Weights of a small transformer language model.
Size: width 768, 12 heads of 64 (1 for keys and values), MLP 2304 GELU.
Training: a variant of Adam for these matrices, 1105M tokens, 4216 steps.
Each number is 50 + 15 x the weight over its row's rms, rounded and kept within 0 to 99. Layers, rows and columns count from 0. The size before them is the row's rms in percent of the matrix's.

# layer 3 MLP down, 768x2304, rms 0.0282, rows 673-767, columns 1080-1151
101:48 46 82 38 30 42 37 56 45 55 49 58 37 59 16 50 66 50 32 66 48 77 54 54 28 25 48 56 47 28 48 32 37 75 42 62 51 32 45 58 49 83 46 67 58 43 72 56 47 55 33 51 18 41 37 34 64 35 43 46 59 61 52 58 62 55 41 66 34 82 55 59
099:62 54 28 70 51 37 49 07 83 68 44 57 36 71 70 52 31 23 17 24 56 50 56 40 53 54 51 44 55 64 48 53 57 56 54 59 76 52 72 53 66 49 63 67 60 75 56 58 75 75 50 50 82 24 33 39 59 58 49 08 79 42 63 62 60 53 53 43 56 41 54 45
099:48 32 57 64 64 58 33 55 72 84 61 68 40 56 66 59 54 79 49 50 66 65 44 26 52 36 43 36 62 60 51 55 50 51 51 64 46 69 38 54 14 57 28 75 50 63 52 35 42 80 48 56 37 57 42 62 52 54 41 84 29 34 55 42 65 58 37 34 29 50 76 52
098:59 43 39 29 45 43 51 60 90 55 42 33 42 51 57 65 70 64 88 65 78 55 36 63 28 59 45 15 83 37 64 35 49 37 28 30 51 73 41 37 48 70 30 36 47 50 41 30 37 76 75 37 31 31 35 47 40 46 41 42 63 45 45 62 64 39 61 82 71 51 58 17
097:32 44 53 48 52 46 51 59 40 40 69 64 53 72 39 46 61 68 61 45 31 30 21 56 44 40 39 54 44 47 58 66 47 44 43 46 57 59 48 54 36 37 67 55 39 46 67 62 67 70 47 56 50 30 48 67 39 54 73 59 43 36 50 60 30 80 57 31 61 57 46 45
095:51 51 69 64 52 55 30 38 77 53 31 29 48 54 78 50 59 40 31 45 72 36 49 53 44 55 43 46 67 84 30 57 46 40 54 29 46 53 45 52 59 46 29 78 67 43 41 50 60 68 44 34 35 25 44 73 53 80 36 43 35 39 52 54 43 49 51 65 71 69 60 39
100:59 55 66 42 31 27 37 39 49 42 46 32 46 51 42 61 41 39 58 37 75 64 52 53 42 54 58 43 35 30 66 37 48 61 44 36 78 43 62 56 27 49 69 31 57 54 36 28 62 46 81 61 49 73 44 59 45 57 39 42 42 52 45 42 57 33 28 43 41 58 45 98
102:35 62 42 54 38 49 70 46 73 36 63 44 43 41 88 60 41 43 39 89 57 54 48 38 48 92 30 61 51 67 18 61 38 62 50 51 46 49 57 38 78 48 57 31 43 42 41 74 39 74 38 44 43 55 30 38 49 58 62 80 38 44 54 19 62 27 34 36 54 46 52 60
102:33 54 48 42 47 60 60 70 64 30 56 37 47 62 29 62 56 38 35 48 21 41 65 73 43 21 59 80 47 44 52 49 35 48 69 48 40 44 35 90 38 52 47 68 33 48 53 28 47 58 41 59 64 58 28 57 58 41 38 58 59 69 10 41 74 49 44 67 63 50 74 49
103:52 54 24 47 55 85 47 40 64 60 42 50 53 49 79 38 48 68 57 49 38 48 55 62 81 69 34 51 54 43 54 58 63 48 64 49 49 59 21 40 55 51 64 35 45 57 20 33 78 57 41 74 48 60 43 36 34 47 46 47 62 54 22 34 40 61 58 85 77 53 64 59
102:53 49 44 39 72 27 07 61 73 46 44 49 60 39 45 39 72 54 54 60 51 54 74 41 38 30 39 59 44 68 54 55 78 23 44 74 86 63 57 41 92 45 53 60 38 43 58 61 39 48 59 25 87 56 48 70 17 52 48 48 55 20 45 54 55 37 66 41 62 73 41 46
111:57 55 40 25 52 81 63 30 63 55 36 33 18 40 58 41 37 39 43 45 66 63 24 42 69 37 48 45 45 47 46 34 54 67 69 84 48 82 38 45 24 49 27 54 41 45 42 18 35 48 23 49 46 41 46 52 53 63 37 62 63 57 50 60 72 38 53 39 43 55 56 63
101:52 45 61 65 54 38 45 51 55 41 63 54 58 47 59 53 36 50 74 56 45 53 57 45 36 45 57 34 52 55 64 38 54 85 23 54 17 49 49 64 43 60 57 49 49 54 61 69 28 58 47 52 38 45 60 61 42 37 22 35 44 55 74 60 58 48 60 61 33 72 53 70
100:49 62 30 60 48 34 64 41 46 34 36 56 53 43 59 47 50 65 54 47 33 44 58 54 37 51 34 57 23 37 44 61 53 99 60 40 52 38 39 41 65 51 60 54 43 61 34 45 37 61 65 61 30 54 34 44 56 70 31 36 26 42 45 64 36 42 60 34 63 58 50 76
098:52 54 73 69 54 52 58 72 45 24 67 54 57 66 44 59 50 49 51 65 49 54 64 66 78 39 53 78 37 29 62 33 48 56 60 51 30 77 46 41 64 54 51 70 66 59 53 57 42 53 20 68 76 56 53 65 72 55 38 46 52 44 63 55 66 43 68 28 56 39 69 41
097:24 51 43 47 56 47 42 49 64 50 62 56 58 42 56 50 67 53 78 46 51 71 39 46 55 39 64 44 43 73 60 47 48 41 57 22 57 65 55 53 47 53 54 21 54 56 56 57 76 60 61 41 50 29 52 09 40 38 57 53 76 86 48 39 79 62 51 46 33 62 55 18
100:35 73 59 36 30 51 70 67 68 48 66 63 30 81 49 54 44 41 51 23 17 71 65 43 54 80 47 49 38 69 57 54 35 24 54 60 50 36 75 36 40 38 56 53 57 42 32 55 67 60 56 34 67 55 30 34 53 43 68 64 47 55 37 70 76 39 12 54 68 77 56 48
095:25 81 50 37 54 50 59 34 37 23 52 49 56 54 64 54 74 41 40 62 13 67 59 70 20 60 73 57 38 72 91 62 41 57 46 51 44 35 52 52 71 57 52 26 48 43 20 68 32 49 43 55 40 40 45 51 27 48 40 70 41 41 54 32 27 55 63 70 76 69 54 50
099:74 25 53 48 58 45 56 39 58 35 58 30 83 77 68 45 66 37 56 60 41 32 51 51 82 46 51 51 40 66 44 59 52 34 52 58 59 51 45 56 68 40 55 57 45 32 59 52 64 55 50 17 27 45 54 52 31 51 60 63 29 69 57 69 49 52 39 56 43 58 56 86
094:68 36 43 30 52 51 46 71 44 47 42 26 75 56 49 47 50 72 49 33 30 38 39 37 62 69 60 37 68 56 57 45 66 44 69 65 50 52 44 63 70 66 68 48 56 61 31 80 81 52 36 30 37 55 51 54 53 57 31 45 30 72 73 36 51 32 35 55 39 49 81 60
099:70 25 51 44 64 50 43 40 53 49 41 55 35 48 59 53 78 49 36 52 34 61 67 42 34 66 44 41 51 38 36 50 63 64 24 21 63 26 52 23 29 51 44 45 55 70 59 39 58 77 53 52 33 64 69 37 64 62 53 56 22 51 43 46 38 37 54 55 44 20 55 54
101:67 42 24 75 39 77 58 47 06 57 27 64 45 40 57 67 30 76 52 59 31 70 36 52 46 38 31 73 53 50 52 39 45 48 59 39 33 28 44 46 40 51 81 68 53 42 28 66 40 39 56 42 32 67 66 49 38 65 61 26 35 38 50 32 46 63 48 53 65 54 66 11
105:59 64 52 41 51 67 41 17 31 27 43 35 20 55 56 70 50 34 39 37 82 24 66 63 56 52 40 35 26 55 57 56 57 44 37 53 51 53 76 49 28 64 49 55 76 46 84 44 65 47 48 64 63 54 54 42 41 69 54 55 35 44 58 88 60 48 42 38 53 53 48 32
101:22 47 42 45 30 28 64 21 49 69 58 60 45 53 61 42 54 87 32 79 47 63 60 52 46 79 45 47 44 23 41 31 40 37 60 33 60 34 43 62 06 70 59 67 34 65 57 53 38 44 73 48 38 51 41 82 42 48 35 74 65 30 23 90 45 38 50 32 46 39 47 49
101:51 45 58 42 57 59 56 57 45 66 27 37 75 52 77 28 60 49 52 72 49 50 39 54 57 51 43 51 48 28 45 70 57 26 49 23 66 16 60 55 48 44 71 35 28 52 80 16 68 62 45 60 34 64 43 50 59 33 59 51 64 62 47 48 56 58 43 67 37 79 22 19
098:52 61 29 46 65 62 17 25 46 55 46 78 60 36 56 45 55 42 34 40 42 19 70 56 21 56 26 46 46 79 43 01 46 48 55 37 32 30 21 33 54 57 37 48 44 42 44 24 45 34 46 44 73 26 58 67 49 62 48 34 65 38 45 46 70 57 40 81 27 73 58 47
098:65 55 54 40 43 47 54 49 38 70 15 70 34 38 42 51 29 47 27 56 57 31 71 53 43 56 58 43 32 44 40 49 70 52 45 71 62 45 40 53 51 45 38 48 52 68 51 79 38 67 57 38 22 25 60 23 32 71 23 27 39 60 30 91 39 38 45 63 76 54 51 59
101:62 21 39 28 45 50 35 67 43 50 44 32 45 57 59 60 39 39 41 61 59 37 43 34 33 99 43 56 51 57 47 27 44 26 35 65 52 39 57 62 62 35 57 54 47 65 55 55 51 45 62 63 35 40 55 40 32 40 41 36 57 55 57 43 17 77 64 52 59 62 55 29
100:59 37 57 25 59 11 28 51 43 61 68 57 40 50 21 58 43 66 43 29 58 57 51 35 53 53 49 40 62 44 58 19 50 37 47 47 60 49 34 46 62 47 41 58 47 36 29 50 62 48 72 42 62 16 44 81 56 82 58 32 46 86 48 38 26 31 70 54 34 66 45 53
098:53 77 59 64 34 54 37 49 66 29 30 45 68 41 72 52 40 56 38 50 32 67 40 42 62 49 48 34 51 30 60 46 45 78 59 95 59 69 44 53 02 61 68 32 42 54 40 43 54 40 31 63 74 54 21 51 50 57 70 38 36 50 44 44 65 33 52 78 49 55 62 86
101:52 36 62 44 66 71 57 56 71 62 67 39 51 55 65 53 38 60 62 68 66 38 55 72 61 62 55 52 35 34 56 63 27 48 39 34 55 54 72 56 53 22 62 35 48 48 53 21 75 71 45 73 72 36 79 63 57 49 34 40 58 60 66 42 51 48 55 63 01 25 49 81
102:46 40 43 69 63 46 47 50 32 41 50 69 15 60 64 29 69 24 36 49 34 56 37 55 61 56 51 55 66 54 55 29 57 50 41 73 39 76 26 49 54 33 03 43 46 47 69 30 71 72 40 60 47 53 34 53 41 54 57 44 74 45 43 58 41 46 40 50 63 39 74 74
101:54 41 42 51 34 16 57 54 49 29 64 69 19 54 84 46 27 57 64 57 68 60 33 37 44 50 34 71 43 45 54 66 46 62 30 75 65 56 59 26 66 73 35 67 45 35 56 45 33 33 38 68 55 23 33 38 27 41 57 62 34 53 50 44 24 38 80 64 35 54 33 47
097:49 78 60 60 64 49 71 40 66 74 44 60 48 57 81 53 39 46 45 54 17 65 49 50 27 22 58 47 60 37 54 44 52 23 71 42 43 68 69 70 52 50 48 74 43 63 65 50 28 63 74 55 78 29 54 58 47 69 25 49 52 46 43 60 41 43 62 41 42 36 51 46
096:61 66 55 40 35 29 48 54 65 14 35 38 49 25 59 63 29 40 57 44 33 46 55 74 55 41 26 34 24 62 36 66 77 63 37 55 67 49 33 64 42 60 57 76 33 45 65 36 40 61 64 52 55 62 58 13 67 39 64 60 71 76 48 53 72 59 78 35 31 63 72 53
094:63 65 29 49 59 60 44 50 39 38 69 50 53 49 52 64 65 60 48 62 13 49 42 65 48 41 23 39 69 49 44 66 54 47 56 59 41 72 46 51 62 66 70 26 55 42 29 47 42 30 65 69 80 43 73 37 47 58 19 38 59 67 55 27 69 41 63 35 74 71 43 63
098:82 21 43 54 46 32 39 44 23 60 76 48 40 31 39 55 71 45 64 45 51 46 41 47 28 78 73 77 50 45 48 59 56 46 48 57 11 35 39 53 46 54 67 50 46 30 55 63 27 57 41 52 56 59 51 62 61 32 52 34 63 08 51 23 57 42 59 76 62 23 49 19
098:61 55 54 60 46 47 77 45 23 55 60 44 42 27 06 43 73 45 61 48 27 57 41 29 61 66 56 40 75 62 53 37 66 46 72 28 52 45 54 55 39 54 42 35 51 70 64 56 45 58 31 67 54 28 64 51 60 50 37 55 50 45 56 58 54 63 60 60 32 54 46 72
099:63 54 44 50 52 74 41 52 63 55 27 50 24 62 61 39 62 55 69 61 51 43 66 71 46 44 37 33 59 62 36 37 62 40 70 71 33 39 48 52 73 22 58 50 40 57 73 58 57 44 57 42 64 56 39 48 66 50 47 29 42 54 55 61 40 52 60 42 33 67 62 70
098:59 60 28 32 39 73 62 59 41 65 72 34 54 36 88 39 66 66 58 79 58 33 62 32 59 74 67 54 63 64 64 28 38 48 64 51 22 40 19 52 53 57 48 51 69 40 59 64 54 71 44 33 26 48 69 52 39 37 78 42 62 46 63 34 58 53 50 50 32 78 40 47
099:42 36 29 55 52 30 41 37 50 62 31 38 61 72 63 24 59 99 43 37 51 36 57 47 38 64 40 48 45 30 47 49 28 40 51 30 58 37 40 14 46 53 59 46 53 71 60 41 70 54 47 12 30 59 45 55 37 48 60 50 55 45 50 75 69 49 46 47 58 44 68 32
098:29 60 87 73 71 64 63 47 45 46 42 57 65 53 76 48 54 46 38 44 42 67 52 30 42 72 41 62 62 47 58 64 48 38 62 61 43 23 48 57 60 52 37 58 68 57 65 32 53 45 72 56 41 52 56 69 71 57 56 20 65 78 14 61 62 54 56 55 63 43 60 75
149:63 60 59 51 46 45 45 55 63 33 61 69 61 39 43 44 65 59 42 76 68 33 48 49 30 57 31 57 42 52 62 41 47 65 54 20 42 50 69 50 54 35 63 49 42 51 47 60 60 54 55 38 41 53 28 46 41 03 67 47 35 59 24 50 50 47 30 29 56 47 55 36
098:57 43 50 76 37 65 55 55 56 51 41 24 54 43 72 68 23 64 48 28 33 37 86 76 38 57 27 51 45 62 36 62 72 54 47 38 58 39 49 46 58 47 63 25 51 60 59 46 71 67 54 54 34 59 35 47 26 48 61 35 54 46 45 31 40 62 30 55 59 44 56 32
101:46 62 63 60 41 50 47 55 09 42 48 03 41 33 30 52 51 38 58 53 49 57 47 90 63 25 69 52 51 21 57 32 64 62 45 67 46 63 52 33 73 43 47 51 59 36 53 60 37 37 54 53 56 46 49 45 47 69 47 48 27 55 47 52 55 64 42 50 49 58 41 13
099:56 43 23 56 47 37 46 21 46 27 34 58 32 48 30 55 51 77 52 22 39 51 34 40 54 28 56 51 54 62 55 26 51 70 61 42 33 18 56 56 70 29 67 41 29 67 59 45 48 50 49 36 56 47 70 59 57 68 50 21 53 64 51 80 70 52 42 65 33 77 41 33
098:51 31 72 54 47 42 50 49 62 80 32 42 55 40 54 40 50 32 72 56 26 55 60 52 34 38 51 53 50 69 58 43 36 45 48 60 39 53 62 45 61 41 83 70 42 49 50 80 42 54 44 40 70 52 63 45 57 79 46 51 36 49 45 18 66 30 27 49 37 47 57 58
097:83 41 54 53 46 58 24 55 49 35 49 32 76 47 77 30 56 35 19 39 31 63 46 58 72 74 53 41 40 42 56 45 64 26 60 35 77 48 56 60 38 46 66 29 37 68 48 68 61 47 47 04 30 60 44 97 32 43 60 36 56 43 35 55 29 74 50 56 54 48 50 43
102:48 41 37 64 54 70 55 49 45 65 30 43 52 72 23 46 56 42 45 54 37 53 78 71 34 59 66 47 43 67 57 62 64 62 56 50 52 43 68 60 23 56 24 36 61 42 45 65 57 44 44 34 13 39 54 59 43 58 39 60 44 72 41 45 37 51 49 46 67 14 72 44
097:37 53 46 37 85 28 28 53 50 71 20 52 71 32 43 37 58 60 74 36 56 25 47 48 50 48 45 51 59 66 51 41 78 28 45 51 54 80 29 50 22 67 38 56 46 50 72 53 39 41 72 74 45 28 36 49 37 18 38 47 52 52 40 28 39 60 47 37 25 30 53 32
099:75 60 75 61 39 55 64 36 81 55 44 31 41 35 36 53 70 67 74 31 37 47 47 62 67 45 31 39 42 33 73 48 56 44 30 57 54 42 61 61 58 26 17 66 58 49 47 54 59 43 38 57 91 42 66 79 54 57 37 32 52 33 66 65 68 71 64 46 18 44 42 54
099:51 58 77 33 45 38 51 71 59 52 43 83 26 43 45 51 46 63 45 61 45 64 65 54 51 42 38 25 57 48 41 31 63 56 65 38 53 27 35 51 35 56 38 57 66 81 65 76 50 59 39 58 66 45 52 17 71 23 51 51 50 16 33 65 31 63 50 56 45 23 20 65
103:61 60 29 51 47 34 51 65 51 40 45 43 31 55 42 52 61 28 71 51 43 47 46 55 45 39 34 33 37 58 60 62 37 53 71 74 30 46 35 40 44 60 60 59 39 53 26 61 37 80 34 68 44 50 47 47 27 54 44 32 49 62 47 51 55 68 56 45 51 56 50 68
099:47 47 42 53 20 36 41 38 83 73 70 37 38 41 34 59 57 61 65 81 61 69 74 44 60 58 36 44 81 69 69 55 60 66 14 56 47 31 43 54 60 45 47 39 54 50 72 26 48 25 38 68 41 17 75 57 70 68 55 41 42 52 26 50 54 52 70 33 07 65 38 71
102:40 31 44 50 55 48 44 60 60 35 57 41 63 57 57 67 44 77 61 47 25 70 49 35 59 72 51 45 66 59 36 22 19 56 17 44 44 70 68 41 43 53 52 63 32 50 36 58 53 49 55 49 62 67 59 50 70 40 46 59 56 46 43 39 51 35 52 41 15 73 77 58
096:39 51 58 43 67 42 44 47 49 49 43 42 70 73 53 52 64 54 48 57 52 62 73 60 48 99 38 50 62 61 16 47 38 53 52 49 66 62 81 60 54 57 37 66 48 45 94 44 43 58 65 45 44 53 34 55 32 50 33 34 49 32 67 66 48 60 37 45 47 25 46 46
096:39 52 47 14 34 14 72 72 65 62 51 47 39 24 74 47 43 42 26 77 52 35 50 67 59 52 57 71 18 64 67 38 41 46 52 46 51 48 47 67 76 53 53 49 47 39 69 35 66 42 58 56 52 85 36 11 97 60 70 61 47 28 39 25 58 52 51 34 46 55 38 55
099:44 49 40 44 56 60 61 60 40 52 41 37 66 55 44 52 57 43 57 35 57 18 55 53 74 38 15 46 51 52 56 64 50 32 60 49 37 46 49 33 68 47 68 40 65 49 64 24 42 68 47 58 56 75 38 61 62 49 36 89 45 49 45 40 60 48 53 65 27 56 40 51
101:34 40 71 65 52 52 47 44 44 58 48 25 36 53 50 59 61 53 26 46 23 44 46 38 75 62 50 59 36 67 56 78 18 40 73 59 78 44 71 58 65 30 45 61 47 57 85 18 59 51 21 38 59 62 18 29 61 74 55 68 65 40 53 65 43 23 52 51 60 45 60 92
099:47 50 11 72 48 53 59 65 35 49 34 72 30 59 39 35 64 67 36 66 49 56 45 63 60 16 40 40 67 60 60 57 48 29 33 64 37 56 64 54 80 53 74 58 48 39 59 64 58 46 32 81 70 26 44 27 43 65 43 29 80 50 37 51 62 34 47 62 53 78 53 33
148:67 71 53 56 39 49 44 71 43 39 57 67 31 48 54 73 24 55 53 48 35 37 61 40 73 53 30 54 57 36 59 30 24 30 50 64 58 66 39 38 30 57 55 41 83 43 03 16 28 42 47 47 49 54 17 39 52 53 34 54 52 55 75 49 35 30 38 80 43 54 31 52
095:56 40 67 81 70 49 38 59 71 45 36 55 51 30 55 63 65 65 56 58 43 43 39 50 09 45 34 35 35 61 59 62 50 53 53 50 45 31 42 64 46 51 61 52 36 62 54 62 43 62 48 50 60 69 53 36 64 56 47 16 67 58 58 38 55 46 71 74 56 28 41 49
100:49 64 24 38 56 96 52 56 45 47 49 42 73 42 30 44 30 31 14 43 56 54 41 57 58 28 51 49 40 42 36 37 50 70 49 34 57 38 57 35 53 60 58 41 42 39 57 52 60 38 68 30 26 48 64 43 52 20 51 64 43 70 55 66 52 60 64 53 59 45 42 47
101:55 46 53 66 60 52 43 52 35 60 52 99 64 73 60 58 56 52 50 57 50 67 54 43 83 33 43 45 17 42 30 16 02 28 72 81 51 29 54 53 70 47 59 60 75 51 55 39 65 50 42 41 38 48 48 59 61 63 55 56 63 41 51 46 37 46 57 50 56 43 46 35
100:53 60 33 36 52 31 63 49 42 62 37 36 30 41 48 64 45 37 41 09 70 60 45 69 63 44 61 52 64 42 76 61 45 34 31 26 68 67 37 58 61 59 52 49 19 52 76 59 71 55 43 44 54 59 47 60 68 30 61 85 43 35 73 25 53 56 43 67 43 52 38 49
100:59 40 47 44 54 35 69 62 48 51 42 63 35 63 31 25 72 50 50 41 70 48 66 50 58 56 41 21 28 52 60 36 53 41 46 63 28 09 28 37 34 53 54 58 36 79 62 76 58 49 44 37 60 37 41 67 61 45 62 63 68 69 49 64 72 46 54 52 64 59 40 45
098:45 47 60 55 46 45 39 68 80 72 63 73 39 37 40 47 56 73 40 64 50 40 48 34 35 53 46 20 49 55 37 10 04 22 51 46 60 46 15 47 70 36 58 59 53 56 49 64 72 44 34 67 56 44 58 48 27 41 25 30 49 65 49 43 52 73 68 56 23 26 84 24
098:40 29 51 24 17 39 43 69 83 47 64 43 82 43 37 47 67 62 47 24 44 27 43 55 29 67 59 56 68 80 56 36 35 35 29 70 55 41 62 35 52 55 43 57 42 60 99 61 63 58 50 22 62 19 49 63 35 50 66 54 60 50 41 50 53 52 51 38 46 63 41 52
098:65 46 45 32 40 39 44 54 74 86 52 69 58 82 31 51 72 39 48 33 33 71 36 32 54 23 26 60 12 50 35 76 63 53 55 59 50 52 62 35 83 45 72 47 61 57 48 24 50 42 45 41 63 27 27 48 42 66 36 55 66 46 21 34 57 44 36 51 75 78 79 42
096:45 48 54 63 48 54 65 36 18 59 40 49 42 40 32 86 34 49 70 28 40 68 60 53 45 51 29 37 54 52 45 41 41 62 61 35 64 74 53 51 48 35 52 21 49 52 34 41 43 42 55 36 67 78 40 51 42 45 37 56 79 62 72 51 58 31 63 41 59 45 52 32
101:47 73 22 64 23 43 36 54 65 28 47 50 47 54 49 57 77 73 37 50 28 47 65 53 54 43 79 47 39 46 28 70 63 80 22 79 54 62 35 41 11 43 39 46 47 40 37 38 50 57 38 32 61 77 35 91 51 39 61 59 41 53 48 45 42 99 42 32 62 60 59 70
101:59 52 52 41 29 38 47 71 56 37 56 37 53 53 32 48 34 45 42 65 67 47 44 52 00 54 55 55 44 51 56 74 55 57 38 36 43 50 56 36 63 50 78 59 48 54 50 32 65 61 38 46 09 44 32 60 65 72 81 37 47 46 41 56 60 49 57 44 45 28 57 39
100:48 55 25 26 47 59 21 61 66 07 69 66 45 38 51 63 54 43 48 61 23 27 52 70 33 20 17 68 34 33 47 58 47 60 23 46 59 51 32 61 56 27 51 34 68 69 43 56 90 39 46 43 73 57 40 42 46 48 48 44 43 38 58 64 47 53 18 70 42 51 66 53
099:49 44 90 28 53 48 58 52 64 51 50 37 51 58 25 35 62 26 77 56 43 77 55 45 40 39 45 40 59 64 54 47 44 37 45 25 36 68 67 62 71 31 46 49 61 46 31 43 67 74 48 49 34 41 58 67 43 69 56 55 36 65 20 27 40 59 63 57 46 57 58 56
098:72 49 59 56 57 55 40 64 52 63 67 58 58 65 57 40 32 45 39 58 29 65 35 42 43 80 58 63 38 61 61 36 71 50 33 56 67 41 66 22 85 73 60 34 60 65 46 44 52 60 66 37 52 29 67 75 53 38 48 81 35 48 43 48 46 43 43 48 45 24 45 65
098:63 53 15 62 51 36 41 44 15 65 49 54 57 43 44 25 26 59 71 55 23 31 35 49 70 30 71 43 44 60 61 47 36 44 40 62 59 45 82 35 14 62 28 68 46 89 36 53 50 60 82 59 62 48 67 65 44 46 20 37 27 39 57 32 25 50 25 45 54 46 60 48
098:82 41 56 35 53 63 39 68 59 49 73 76 40 51 74 56 50 47 43 27 62 31 46 46 35 44 46 49 43 32 61 49 54 49 46 52 42 59 31 75 70 53 41 20 30 46 67 44 24 47 62 51 37 49 45 55 32 58 70 30 62 26 43 37 41 52 30 53 66 56 37 51
097:47 44 35 52 61 50 36 57 23 82 46 54 48 56 54 59 39 71 50 24 44 42 41 53 66 86 57 59 68 51 46 49 46 28 52 58 48 04 36 45 62 39 54 70 57 35 17 48 48 59 49 28 22 68 83 60 45 53 49 54 79 67 41 46 45 24 61 44 31 37 80 27
101:54 56 50 45 48 55 49 64 55 20 50 45 55 49 30 41 45 43 64 69 54 34 49 42 67 72 51 44 54 47 51 58 53 01 50 52 48 58 32 62 28 50 61 43 48 48 28 53 40 50 25 66 57 57 45 19 27 62 47 44 22 47 42 56 37 53 41 41 52 46 43 40
094:44 35 46 44 65 54 25 53 65 52 51 53 50 46 60 48 37 56 53 54 70 84 70 47 36 47 58 69 37 33 47 28 66 60 37 29 65 59 55 60 92 49 58 26 56 30 42 45 42 64 41 44 37 80 53 70 57 43 30 43 50 58 22 42 72 46 50 36 54 53 30 65
099:24 40 74 13 44 48 44 41 52 45 55 88 45 52 42 60 47 37 76 42 49 30 52 64 62 40 62 44 74 54 58 34 49 57 56 38 55 71 50 51 30 68 41 96 53 72 37 56 34 47 27 63 16 47 42 10 55 43 70 75 45 44 11 31 40 34 44 16 50 54 65 57
098:28 73 70 53 53 27 68 53 44 34 51 17 24 61 41 56 40 48 57 50 57 26 61 56 50 62 48 53 77 62 30 78 15 54 57 31 46 44 35 28 21 56 40 63 61 40 65 38 55 63 39 36 46 68 46 54 67 47 44 64 51 39 43 47 45 56 76 35 50 53 52 54
099:45 45 28 58 30 64 46 49 65 46 34 54 47 86 75 62 56 34 59 56 37 47 57 59 50 44 34 58 54 57 52 54 41 29 65 43 36 33 57 49 37 32 20 94 63 34 59 36 65 67 52 54 44 71 58 79 62 50 80 50 95 65 33 34 67 55 45 57 87 64 58 01
099:41 56 65 18 55 45 26 52 48 84 54 91 62 58 58 35 48 34 41 60 70 76 76 38 54 43 60 56 54 35 64 36 62 48 47 33 51 49 72 42 68 59 63 66 54 34 54 83 57 70 36 53 60 48 66 71 28 48 48 51 82 42 71 54 53 43 43 51 65 63 59 63
098:55 50 74 49 29 46 52 41 47 49 30 42 66 53 36 33 62 60 35 70 51 31 44 43 43 63 33 36 76 38 43 54 51 65 93 16 58 57 45 46 48 33 37 57 44 42 26 84 37 45 61 50 19 52 54 50 49 82 52 46 49 35 63 61 51 54 59 56 44 43 63 39
098:22 57 32 60 32 62 33 58 45 51 35 83 40 64 59 61 59 44 56 46 78 64 14 54 24 26 32 65 28 66 40 07 32 63 25 54 58 69 34 53 61 65 55 69 63 65 76 34 55 43 60 52 37 26 51 60 57 51 60 61 47 48 43 69 41 79 42 53 47 57 70 80
100:63 67 42 27 48 18 40 48 42 35 39 17 45 59 37 58 21 48 43 72 34 59 73 58 27 51 72 51 56 40 57 45 58 40 23 44 62 47 76 69 49 32 67 59 20 38 67 23 51 51 58 49 22 48 61 52 70 31 35 44 44 45 55 61 40 28 43 30 43 44 30 42
097:45 49 68 53 41 48 33 30 44 41 48 27 54 54 41 37 54 42 71 33 52 44 14 10 40 46 46 46 58 37 49 60 46 43 36 25 46 58 41 50 54 58 43 38 42 48 38 47 62 59 50 51 54 59 57 47 53 95 34 39 45 45 55 63 47 30 58 41 71 38 64 61
100:62 39 68 77 51 59 46 38 34 45 46 58 71 31 52 57 55 64 18 38 80 31 39 30 47 30 51 52 27 60 34 65 61 47 66 48 26 30 61 54 33 44 49 50 50 44 41 61 55 36 53 54 20 61 79 76 64 42 73 28 38 35 70 23 39 31 57 14 66 36 64 39
097:35 57 46 43 65 47 50 53 29 32 72 53 68 32 64 69 32 35 59 41 75 54 43 61 58 64 97 46 35 51 36 63 48 39 67 75 59 31 55 40 48 44 50 54 56 46 52 12 50 58 40 42 48 41 63 48 60 44 47 51 59 88 66 66 41 65 57 63 70 76 05 57
099:31 66 30 60 48 61 32 58 77 56 50 47 43 54 57 44 28 37 25 46 35 63 54 74 79 43 82 51 44 34 43 53 45 44 61 65 59 49 40 56 58 73 61 48 51 65 57 43 69 44 52 73 69 30 42 45 59 64 60 43 46 36 53 36 36 61 55 40 75 51 26 32
096:43 64 48 56 43 58 36 47 61 40 62 49 63 51 33 43 50 64 64 33 45 26 54 62 53 66 43 64 75 17 55 79 52 37 49 26 41 39 55 60 36 54 28 41 45 60 68 66 46 74 34 51 62 44 42 22 23 32 55 35 24 55 55 40 80 47 47 45 60 83 52 44
099:51 58 43 41 44 23 54 49 38 44 50 61 59 50 54 47 48 47 57 63 67 65 46 51 28 45 35 69 40 67 70 42 60 53 40 63 38 75 52 41 41 39 40 84 65 40 75 27 68 59 32 53 19 53 16 62 64 39 50 55 56 42 60 45 44 67 60 32 58 52 78 26
100:49 60 69 56 34 71 47 39 44 49 49 02 41 36 51 49 52 56 65 68 65 39 30 40 65 25 65 53 47 39 50 54 36 55 23 61 51 48 67 71 42 64 55 43 77 47 62 98 72 52 92 59 56 53 43 37 54 43 51 58 67 58 82 37 43 47 66 56 67 51 60 49
093:72 54 56 44 64 24 32 51 47 30 56 50 59 74 83 57 34 33 58 60 29 60 44 43 78 55 51 33 50 43 33 39 39 54 72 73 41 67 42 84 55 35 48 59 51 02 44 51 25 62 49 62 61 35 61 52 45 48 43 24 34 83 46 64 65 22 24 75 40 33 66 71